config.yaml
n_layer: 20
norm_place: "pre"
rope_base: 5700.0
parallel_block: false
init_std_qkv: 0.056
init_std_o: 0.0695
lr: 0.00655
warmup_steps: 200
decay_shape: "linear"
seq_len: 384
train_tokens: 144100000
steps: 4398
Each number is 128 + 24 x the weight over its row's rms, rounded and kept within 0 to 255. Layers, rows and columns count from 0. Numbers have three digits each. The size before them is the row's rms in percent of the matrix's.

# layer 5 MLP down (transposed), 192x128, rms 0.08, rows 167-183, columns 0-127
093:121084146096124113172130103167090114132139085154163098145112087145124157160165097139093151103120159156160128074113116134138085103144129118137121113116148080136116140121123143116139154120133104153166119145105121118107123139111090130104121106128143157156150130131130110125099123131129096155120112162161135088153128086118168156094135093152134129126085120085085119134148170146115121168085
098:126146102085146170095120130125124111158145150102101136135142102125087144153106089118163100121124162139121122137148082120145126126135167139131101119102188126165124102150143115137126105164123100128130112134149140131091134118108110102087123112158118088168150141091144155107138114126120099090072152121169110145126136087146129156145168146112094084140140127138121128115095095112165127075174
104:084144120141110146118160162167140116124157103130150169077127097106130126155164157128112085126123153158123106131115130131140100144125149136109118091126132147109127119108142150135196134100139157146138109161125116124119132123124146112174096184130108150061121164153177134158100094111150096181155139149127102151150094141161122133137138127134141138151103120147139152119151178131109136129086
098:089174110179129117114114148135141144109103139137145114108119150148172174149186131158087141154112118155107112168155144117108075095094067074126130151109114112112151121121112117157150140108110099122143130123079125128130123140109137172110125121144099165118116159082141131155100113119089142095135151127174110119125125138121101167126137122166145137117095130115115123123125154131168152137097
099:113100122099178160139150143127187140146121105131117113132173134091161131110137169143111100121157085106115133124090119127187140130099143141113091104167101114088137088136129125114153085175084141103132099124129157153116130151135126143099132093110110114084144106146145104091117088138106108110098112139170135084134139116136151101106111124139133118144160098119110143163147169151122118110130
099:143137171173139134148125184120170154125112104125148128144165137108162104119132117094113117060102158143115131178099113126134114075114158146096124076132147127140115103166167151105145145140136105101117101160125121105124111138113142145090093147150129126149126134155154110134159108130112071119127098110110124150141139136135163085107100131139086098111132158141094148110090126099121124122089
096:134140104117145117154158133102101098078158094151122149130131186152112136129137149131095113141184129127113108114132109162157115079131142129135123141154111068172168116149109141088141142157126147106095102130126152084139139127072137106104115130132138112117110110166107076124133128126128110126125109117095127130133135129106131129138126152095093135156069156157072116117087121125087107129103
085:128132071125152131117115138102120147104123085110144127118086146083149151109126115122158135108112103105141121160093164152130165095108112137118148159122171136127114153120176140135074156123120152152142135094122108129127157103171157155172135161173115160091141103090125141172123133170100112087163118075127128149143161158113119120111092105123123171131099147128148137115129123156110141127134
105:116130134104115124131117071120130093104123143128133134134134143135084132151127140116135116170095153115115142065146088140100131106155143139182093152111157123175142150147080101145149150152099177131145147112117123170119099115134107115110134136123112133137143099160115147151125112154200089150125151153108155108093109124160161116154127149165085137135126144079114121113120137119149168149101
088:150137138127169138147126141168117122133143123114162177074083126129113094101125109137093123136134118156152143104117156143186141128124125134079148121082103144157112117127133133137089093105157152121134111141138094121123172102119096099125155142159150144128137137114122120137133113188135155144155164133113194149147134161128097133173153117129107125115181116178133159107122099089109131116133
100:114139119116108105133131110113143099107142129104159129127095103156088116122146093135122175135161178129135128105115110157118144111153091124141091107163122168092093132140097135147149109139119120058153146091116108075074118103133124098113107130155128126089108061129164135104123101143133117099125131129141082133116147133104132114123119117127151133164095151132111111120143158170174085133105
095:123166109140116143137143139178129162150099114117118157155143154142092175095094147145103114144108108144131154128155132128128144166123172132109120086110121094138133141141116118136166103145128129121164107107150125082153137128143160147062152134141157065137079161151136132131134123164143104125122130124169158129143128125207141122168158148175089130140132121129136150120126131101111148159133
103:143145152110069145138166130151130128104135122127138137105104115127136111117163088084109101173098127161118116082109112150110111121130124148139143159136120116151101133141132143135094162118178140096164145146098128107120110123143120119123149125121179154141124131136158141150160141132155103107129118100096141066091116128128121102132143103133111136174044138122161093086111106154146145163091
098:124113118137072145116109107147141096138149070119131125056098141141137144184138121089153140121131140125145088114112158126121087182114121126114110118104119107157099128169149121123132124095167131101128096122155121109165113123157084136118158129151162115155154128112133114134118103130158096145147133121125169113143099091133123163145102132119113157107105140129113136067107088127179098122150
085:149164110095143111123108172139157158126129171132135138144131160124120115112120127112065112135138112123136111115154098104174131159098128112132132094126102081090145112137107115164136138112133136084161133126138089129093092108131112146110134107132126165150108168144112089136142103102097151169070101113110130113137134104143088149145111125168110114144148118144152169102082147110070159111124
095:114129104108125106133138172133149125144122097092128100145084116079107095147132129156079162129102155129123094087144122133119107154119103071133119112121129094105162143123130128107148164138127131088147145097138105130143116091106132119093122143143129126123187097167136166103107094130135150167088150123146180131168172124133115088128120090150111147112158131122130098139145100109153080129147
105:162094104140068070162161119118166079090092128148154107100092150128095111111091105118086154143143093139122170129124153117138130141101107108157142151096137104118140116142125135120130093127109162133102124157149107145112142143149160135124138124179109091129125126173176127132100142157103109125145111129084133113113098125108141140103137176100103104126115131121121139139146183113100112132146
# layer 5 MLP gate, 192x128, rms 0.0819, rows 168-184, columns 0-127
108:120105103133105166145137109096108104115114096110111130102127136111154113152111131173160151111100112097129089119113194110104139160118136126048117119126094150156124143120150151127144153118135127099115128162118137115157122124138165104136127144112106133135118111127158092143123142154172158103148101145115115136182132132191168093094130145128127122132122146075136117063125163105156131141114
099:112093105141145121144144126106120172138129104160118165080085134069141155127116146086131137147144123115109120143136132127131146132079159121136140147130120133135107109114130137138125143082081121138127140104125161075121132174138098163128131139127110098150114122140113113154103123077157114147153086127141125124142061125126165146152094155128148116132124061127144141122150173085169125096095
104:169120083125134159112148122126110145119126179130114134110117194124110108131125152120101112141139100129121082136142138159082129121188103155101126122118088126135182146165161097136095115131147143086168144154151075113131117131141148134113132124151083143164163155107119127127121110128078076113161113107163118151166135133090107174121108119102146121118140126106139126148138134145097124139126
099:161152115144107134147119138118148134153112110089120149182144106144133145158126110129121086119098150121112108132141120124127140096188113147131150128137108170134110137096152136105116070093119141128143128112129079126131188144137144133143128177148138142145117138114114145121108108152133094104055085153121100122131102146139102135198109119112114190106126162125164103132103134147159114145141
101:129149131113134165134103134157143140115196087134064100156115128156156134100158119132159165189154161100094168133110135132117110171102114134132146130123119145110130114109149132128118084135094125101159078118158166130147111151110145108206111152153138138111117120106095149132125153130149124149161146134116125112118120111122087149140122158122141120137157107148152147115168138155135085117132
090:117091142133115108088087125111124130115126114149130141162134119134144124148137138112165126125151126123163153154111130084151124200122178123104146097120180125172112104145165161111118101134088092115099094124090124127102114093124129088142152144173124154133129166146114113114132169074106146129147156101125151114139136159110085098123095102107137146144093110087091134116128138115154104114133
087:152131139154107118142137113156134115130052114134143108106111068118059139149112135123155130120122132119148118099132128112153118149142140151094142131146117137107093129151145128103127149107132152143130120112124143149151153138122115136136118110190144154175096113141111120158125132160122162164129111076145129059115143120076100130175096151160126141159118118114168150143116147102190117128145
102:153143101114140121139108129137104121187124087127105124131149136097127116114101123148150150151149138098098107129092136110125132122104126120109186121162070120123129129128162147134126159107135123123156135144154149121084122130181103136157102117170175089118139142097114141076136120148122121127076137118152086159167123097091138125132114065118154102146184105158146135103106120136109135135098
097:151141176163093128145166107113133142152102130112102105123119104069111146094110156114126098150150136097124137156115150141123128153173117137164124155110088158125163132139148092157090156155120130096163143152170169115140098135160148132092156124118135138124093133125118094134115153174118134102133108104114134139084162104124163150134113120155167133122151142130097122158149111074119120162170
095:151121141130140125146161144111090109133149124121139114097127119127144093138131134140131086148148123116147129154193158131110127130170135164148138074162099107122141159129131144195146157121126140122159161147120139109120120140147125176163115151152123133144126139056167088101121106128115143162158114124105129138123112069122105102077144177136147135157143088168106128114145167138115136112129
112:148158143134137130118115128110122125129138142129146103115154139096155131137110103103134138191135162101158131154147140136105117127136128115129097148116101130161134125084133111127106154133137151158114151123128117127113169164128109088203137141111087145133129073069065141134129123134107179138129141101134126136096166090120119131106139150132179134103174166124154112163131115166128135125070
102:138105126107162114106092143114125144108104106134117100127113129125157119140112098142084089116152102124149146062110101151139104099169141153086076107102105116132143146109149121155101119147081137124113150149097147097153138130172149088129125093165117116137123124154136153112100147133137180105154155067148134095136134163141129148113131104126106140140090107101135133120153126087080153157132
101:134099134129118181114147126100171110108125128148105108153140094125110125174133136104150184147134173120175150123136192165136106129082115150109130095126103122151128110151099102080129125140114106139109158119172136124121115118137154107190152123133160133156098120091133123138146118129134134130164136119145096066103127118100147126141090127082127124108127160142080137098123118091142147148139
093:143135103120136132129132124135173179139116167124147123138128148159124119107145161137142152143102144123148158120155156109140121147162100125112108114147129197105139120158103178102099139176111160135049129146132167153168157152132120106183115160121123118119168127122133140143101156150136092104135093095133118144110090132125160136113080133125140117157126144146119120126179119118145145082114
095:111120097127138088129122085127138114092116143132116102096156149105159133097152150090120121093108121145145128147112065131102107120143128115100143123129169089128124153136119132114169143144143132148083103156110113095127120095157098089126093126164149154123106151142156084156188143158123118119096094119141105080106139132113088101116108174137161129105138124163128131122144088147087133141159
095:092084138166158126155130127115145093106180117116094107109146153122135150114140116086166101113153127133112106138160149140108111136151087090108125154127171118126142122123127095139154133134116167144115155117147134086144110084092118111139159153124107095128135126141114109137082149190124173138106133161128085168155116127174127145120175135147162125118100139093136093133164135146165132111131
108:141085131102155151155066117098143140100150112104142093115121127138100120118128147121141129137133105182149163124166154150143132147143091172118133091107116119147102127092121111131127147150131165131113123095151144121181091149137092160100156151104112175124159167140124125064174125135137121079118104104130122080110140157141137162118126122140098138126138131091141103099148162111142135111147
# layer 5 MLP up, 192x128, rms 0.0787, rows 168-184, columns 0-127
099:143116145100106097152119084128152148123112129154157119108146133150099108114087121092139104150108140153115083120128116118095102097127102104135153158116144137098106151112157153159126103142156150171101153169111136126056160126145126163119159126142120141138167100155120128178139146136080119150146117095151165146147159140154149147097115089087119134146127127132179152172111114119150151127108
106:133103128126120131154136137136135154138153140141178132172110125113149140129102130116128145134109122154125162141178136099132124113146125128080120159113118128134076146102126160121124189140116146141160060175064171094140101116110160144142117159116142102129161102179100128136109107158152114149141111121129102131126105153120119153139130143123115146139137086151152157162170133112131077169158
103:125122155164137141106095164162124116130132128108133134118172100152095165111122135103161134149099139147123109139153178046132136150120158105156136129093130139078130101145079146099123138122108158098106123105136114121168109176146131135130163104119115144105140117168127128110134085120115157146126123083110164118126169164139102140091122123104119137145146112120100165119123131083083132143157
098:167133153136084144116083128157089141127143143135128120142122172116077120176174125138101135122099134160153119137166115139139114162157128102138175112167184158114129126104145108152154160134113122145116140123155088100111151129093092130078156094133100169095124080135152136170131133105113145144126166130106090130148170111105137110169132131100129137125132128124146100133138132104137112151099
104:122124134165120151135122130130104125101131114134113127124079154127092159139068132098092147162148157144134094140117160081138135165093141132160095131140158115116123101115119081140102111127124143149128128133134113138149130099078158126134133149138112102184156122125071125147070120105093111099121096143087169104176111143112091187142120167121144127137140118112102124122116115143111141104097
093:085154114104209169107123120119121135110113138165182152125131119140093107120098097117131088127181122133114141157120137116157152112108163157117138132118120152122120168142098119137069103093132127117115130119164106127147076149174131120181143099136114153106149131142099178094097150100153117111147143143162094117156125116106122151156156107106134114115137156143110125115137111126157127117139
095:155124158099134165167102135116152141107159104144118151173140162161125084140161124127129141191113138129140123093168081150120141118138141107102123155117119150155167129133118134132128104162173132151115140125142172097123092123112078106100130071114116133121144151164143121100112132142158122104107132142141126114137119127152105099127155149085099094137116155135111125163108090098153068153115
096:115147128121169095162184135085130124095129157154130136093133120157088145129101135104092107146089118167158128103150085125152118137137145121075112108101149138111138137097086122114133140131142089136135110108134097112106141106115151120116142113142091158135129108105133162110123075082136117125102145145119129127143140147138090117148141110168138105150122143074111169146153168067110143090110
089:094076118148107158117142109139090152163114130140173123130153121121106159144127128111125107162105148155180143158132134148118147145115139129094165162101100115132171137137100125097172129108115156119136141141123159116169127113153117111095133146123083136123150111149140159147133127113097127121189088162111146107110110179122114185092120139109101144151111102090121174121103125099123135167149
104:054136090126133161152122093110132151140146096117145194121126093132087108120111116112138121134151126163106114151163106128154146132150162126143134092179077134162128140150148100143145113096132099077130144087128129150107120154101124124123127094145161083123132138152144106097116186133117107100123133136149122142113160124125085097126103131132126139152157140130173152135147107090096107136114
098:124133102139109143069122131080115089123087128145128112128120110156102144128129113161116132089076123099136160088117090131108104126123132160090150135170131135143114115143120108115129121125152089153129153127124165165117124174126138145140112167116109118137140136167105110119184115111105118155113176144092133114128114124154081142141153147100091159146134087072107111098083151128152099132148
091:129142114115095125127142162141112129186135144127135130133128148113131157157133103100126116142139147153127080124105139107117090121105165100118145123140135147158099163081119132109166184097119122132156115137087139104134138143182108111139141130132183150116177124123111140147108117189105100182123132089103174113141101121122168121142064151121118128094106107148129094115120157161141127139138
095:150137120120135155137143130120168108095156098072116157161129065157129145142103133139100129178166131160107122157128115138096134126139114086123178139161085131122163142137119114088167102137157115173112165103096128099080139127128098172154111104120125118149082146103131119118100132160089107151110142119087114127110151186120144126130111096140140124127117129156135148129141114157117152134123
096:156128095152119185116115120138132100121098083128117097160153119123149127170149107145134113136154135137145112159112146186105142133157114163166161143152098136156132143118167142157118096117104073151134140158095155142124157138112149105136112162126114088107124098102126156139130163143155109102167130165127125150094133147102149137140128135109126140131109106130074060164152115149102101126154
102:148157152166132117109114108118125161118109127132132147133130135184155136143102112128171088140092135138140141141106140093124128085109112152085114101149130179149080137133146123140114140163147109126118088101123105086145112138146159121134152111121119160101106152128129117157102083151119137091114102164143083117088087103082129108142136164162109134133116126083126125177115135071108096142119
099:119172133135134099136133080125132113117141116126140144156125122138143113114138129107089134102130183095130127157110084131140089102153108142122191113128153143114122119111109145186131136179145109113126134069124108135147101117105150126101154122147151136128179147158130153119127095117149190120090137109135119095143146116150148160092092106163191135136072129138157142126134144129123148159117
112:161117117127110116147125118164163098123118169138112105109130132110166144128146118103119082145160151122102125141147132125165159124138141091179094119130149162135117090143158125095129143102098137124169146104114111167149170081152122110058107135156093128125120103124114119102142117133132116124102079141087172162142107151143123121150077147153117150139067120150111094139153107141145122124108